python train.py --n_head=12 --norm_eps=1e-06 --positions="rope" --attn_scale=0.125 --lr=0.00836 --warmup_steps=200
Each number is 128 + 32 x the weight over its row's rms, rounded and kept within 0 to 255. Layers, rows and columns count from 0. Numbers have three digits each. The size before them is the row's rms in percent of the matrix's.

# layer 4 MLP down, 768x6144, rms 0.025, rows 310-352, columns 5440-5503
104:161136155097129162116078074158155108078081099130160077100108137133138106052136098119118071135084136158043128129124139115061122140090172133102130077077162106123119150192154085134110061111167178
099:173103114115173168105151069102116149158176106077162146113150095123123143135143124144201196139122126092179117121087143132146129137151132196155118120171093115183132163125101153146174109091149190
099:145084179154136121117110161141100152143162114087137099143149106071158118137145091104098144084105123138155114145116174123105131068140164163136147175115145127142130106128156112158104119089147124
099:138096096171135084141195083173137171100161187143118106209134128144100154107104155080148074155107117159153135123136150133151112145135136178156127161119103121098092143073083085135094111126111131
101:124141124138120132103094087097126176153076101114137083108150121116127087098144180166127163171172130120212118114150147111150153109119144125151124135068142161086090163099142117134168157150190086
102:156130135110164090101094085167132137119135064182119150143084122153175116135151084106188128095105146092141147097087168118105111121145157095112157151158079190119080120139132159102135140148102135
101:103207091099155181124107137134181045163062180173147094161142124202151085086094139117129133067060159186169099139133092110109124104131104085096143093153168141158121164158115144187120127136155132
099:089105079103058121154149100167117111091125153200147154082114067151119072099159158114114122148046132114165153130133114151156140151054174161125137041133108094123177123130101080149128115116166183
096:106101176123082098111126097160115144167108059109125097124087190098094120114091110142072203128114153141187098180135112146093089147116065170140150105115105107126115148235163101138089130165094177
100:067185082133154102127088124118105182151104074155064148152132163150128181102113146105084052096100134146168131171088112098179103109154139121115156118119103093134141108118129134121189099121143133
098:155157136127097111111160146136204119112118141143155123107131100142158078083092150090128121122160147118129120170111133185123114179162070119160122118129124102161107090099168140054130190221188083
099:154152131129139145131067137132041140109099153127207142138115098150132091104075080132120091105133158136158100117106096144116096115160150111119194091127148095084143164122133089134122121156127117
097:130152190096116120115213160151140149119132148204141105151113090175062166065074131177076026139128140100124124123080111083111147164099095174145184085134199057151089185096088169135101145138086163
099:143086147122116145160097139104129128167124107141134114182170157090107122114092141095138171136079109112128125146182074158156138142129100060156177055141122174137151168107135158072131114153109140
101:111161129140196123091112112103174187149119129132133068091084131116170100168056105108142105155145169147086107122123071131189119178092107111085161154060142120113119131187135099137119159118130126
094:167093069149185141102137093127154107120115095123141163153130124176093070135114154091146178141151159114202113141167121113134094145127083152146171110170135113099090147086180156161076087109105187
098:133115103162102123110102090157081099159136144117140157181138128185089179087162115094204151127142125144153181108134101116048191147066119115125167133145169133147116137095128104135062107125068152
098:125109105148101133148053112121107064097104093197141142084109189122151153119089099129099144182060145087137103075178167063108108102134169170140113110129121130145115100166127083107134111059111150
100:126127166126124101111085137111121086113106143118131166068159139094123153159101136147196125118141119134175123063168082100188138114179152079137121174173164134139159099077132127160092162114118079
099:128110119119138124149078118128143164117205110118155123139146111121122110117127128136147171117189084132108136080198061104159139167165068167115097112160140087069143159144146045078103166131140093
103:133115210117108148165143118127102123198118125112106122164126084162125109162191083082099129084121153116134119147149088160128056127055146145128106110156140134132116148149135129084198147126163110
102:163094090101140139123128167147154137081147165124123137058131119097140199143191116131049178150090117135096134128101139103181174057144114134125121165161118124129138133097113122137136105090133184
100:124166134170181091165109154142161157139087088061158084165148138131098118173122145151095130071164120155221141107135140114122133156142120106101076124133117172115118146117165130159106107175108119
103:146164094142116085127155133149138099160170107173140127141154132148123100145164101126139079131105162092109146118166128092162129142127076178077101094156099099086141186111159167104111161142116152
099:133131134101164143114098130133101165088184095104081168155097117094062114141130123166129158114129103151158147146158148152106159119104141148122179099122163067159126142122089130150108151098132084
101:162122178086125105119160122074138103110147129072144076124105155158172159102116137150140119206153106153163141146049219111193176114156095121146122114139102131143164142130152160112209101142102108
100:070101150091039110168118140096150155075141151054136091147159153098133178188183136202164105090178092131155105143143143097164122089085129177121117117143130080121125118112197109181119168120145116
099:128118135123136110159088075059126101169154185146142189138110103160085163131113142165175151045116144148137140120144094208113147141151124206132128145148085109181152215117126115137088095185100084
104:170119125157113170138166098109123104098153153098169144173118081167147167151073094117125037168081142116142127066055106073134082131088150108120178123140112078104126110172109124127110121154122073
106:069116122107149121128094160109125131126164117126096169116129098107110122082107157091133089108156093127133144160127084146097137147140116131052151185167133127124169090101081056159149070107110130
101:093118106089159111131128117157084095179120137128161141117111147124126131100123111127125113114123086072168140142099072147126154119138111100070182127177086089119076116158119129119189120140145121
101:206144116146084093184139128188148130137163125165094125119085206188064134170144125141107110147125148153110102088113146105100130157116163104206152049077140067164100161104145135159146130117159154
101:151119122161163155151163094152125123113094119101099170126147113156109095129169148093085162147081154093140118111136140104117104124114124158121109122155174062109109121115063073134114150138086135
097:097105091166114097088123125078150104167108043131135106087120126097154033142078044104132133151139144171158132158196145084152180160171089125126080151147115150123146149130158145167064148139135069
101:117088151126200113070100106072123118140169161078148113126135158103121115117169101124116109129155101129191151155114125123108107141090104141089136118111148198132156107124074210137137165184144141
099:108072069148159091156095167105171142128055132083169090130136136146098160104098133135086108140119089132114163139120081130109158071129133176152165085109146167109182170106141110088178155114143090
100:135130112154041166114126104164083134122137118108128151117106062141171123133092158113128057128112128116121114159114158147193128139132117191132092083111161097055128172106139138126159106120150144
100:121188098125188162212098179160160166143122088119106103167086137103142087132119134136142165125118097129105086110208112123134128178214144155184073127139157112171163116165147151119155118100126175
100:158113135088162181147136120168150070146108191162111107067069163113146149154138118160152193087034139123160106149101138125118176141127135147120174166099128114093126075087124147111142166106195116
098:166133078115137162110120139056064101132125061089145121128133174148094132114136158149186151099162146109167136115084089152131149141143142120135125098106127123120171120120148137178132184075125083
102:127176095123114078090106129171138095104160127153119073091160191164196140118079120151114150160175178131146072078110151152121089119164162147134161155123131170124137142107103177080102189210163089
098:161180138164168140086111128092140191125160164141125100119108152167136124139144145157161136111139112107125195171080115087092113150174062184143103142065139109135149106095193134100156076111162043
103:151125113101082141090161077112128115144082191138085089077111102099127147082185130140131228167015115173169097117116140141123123158121088096068183119078134088137157161163132111110058139152122164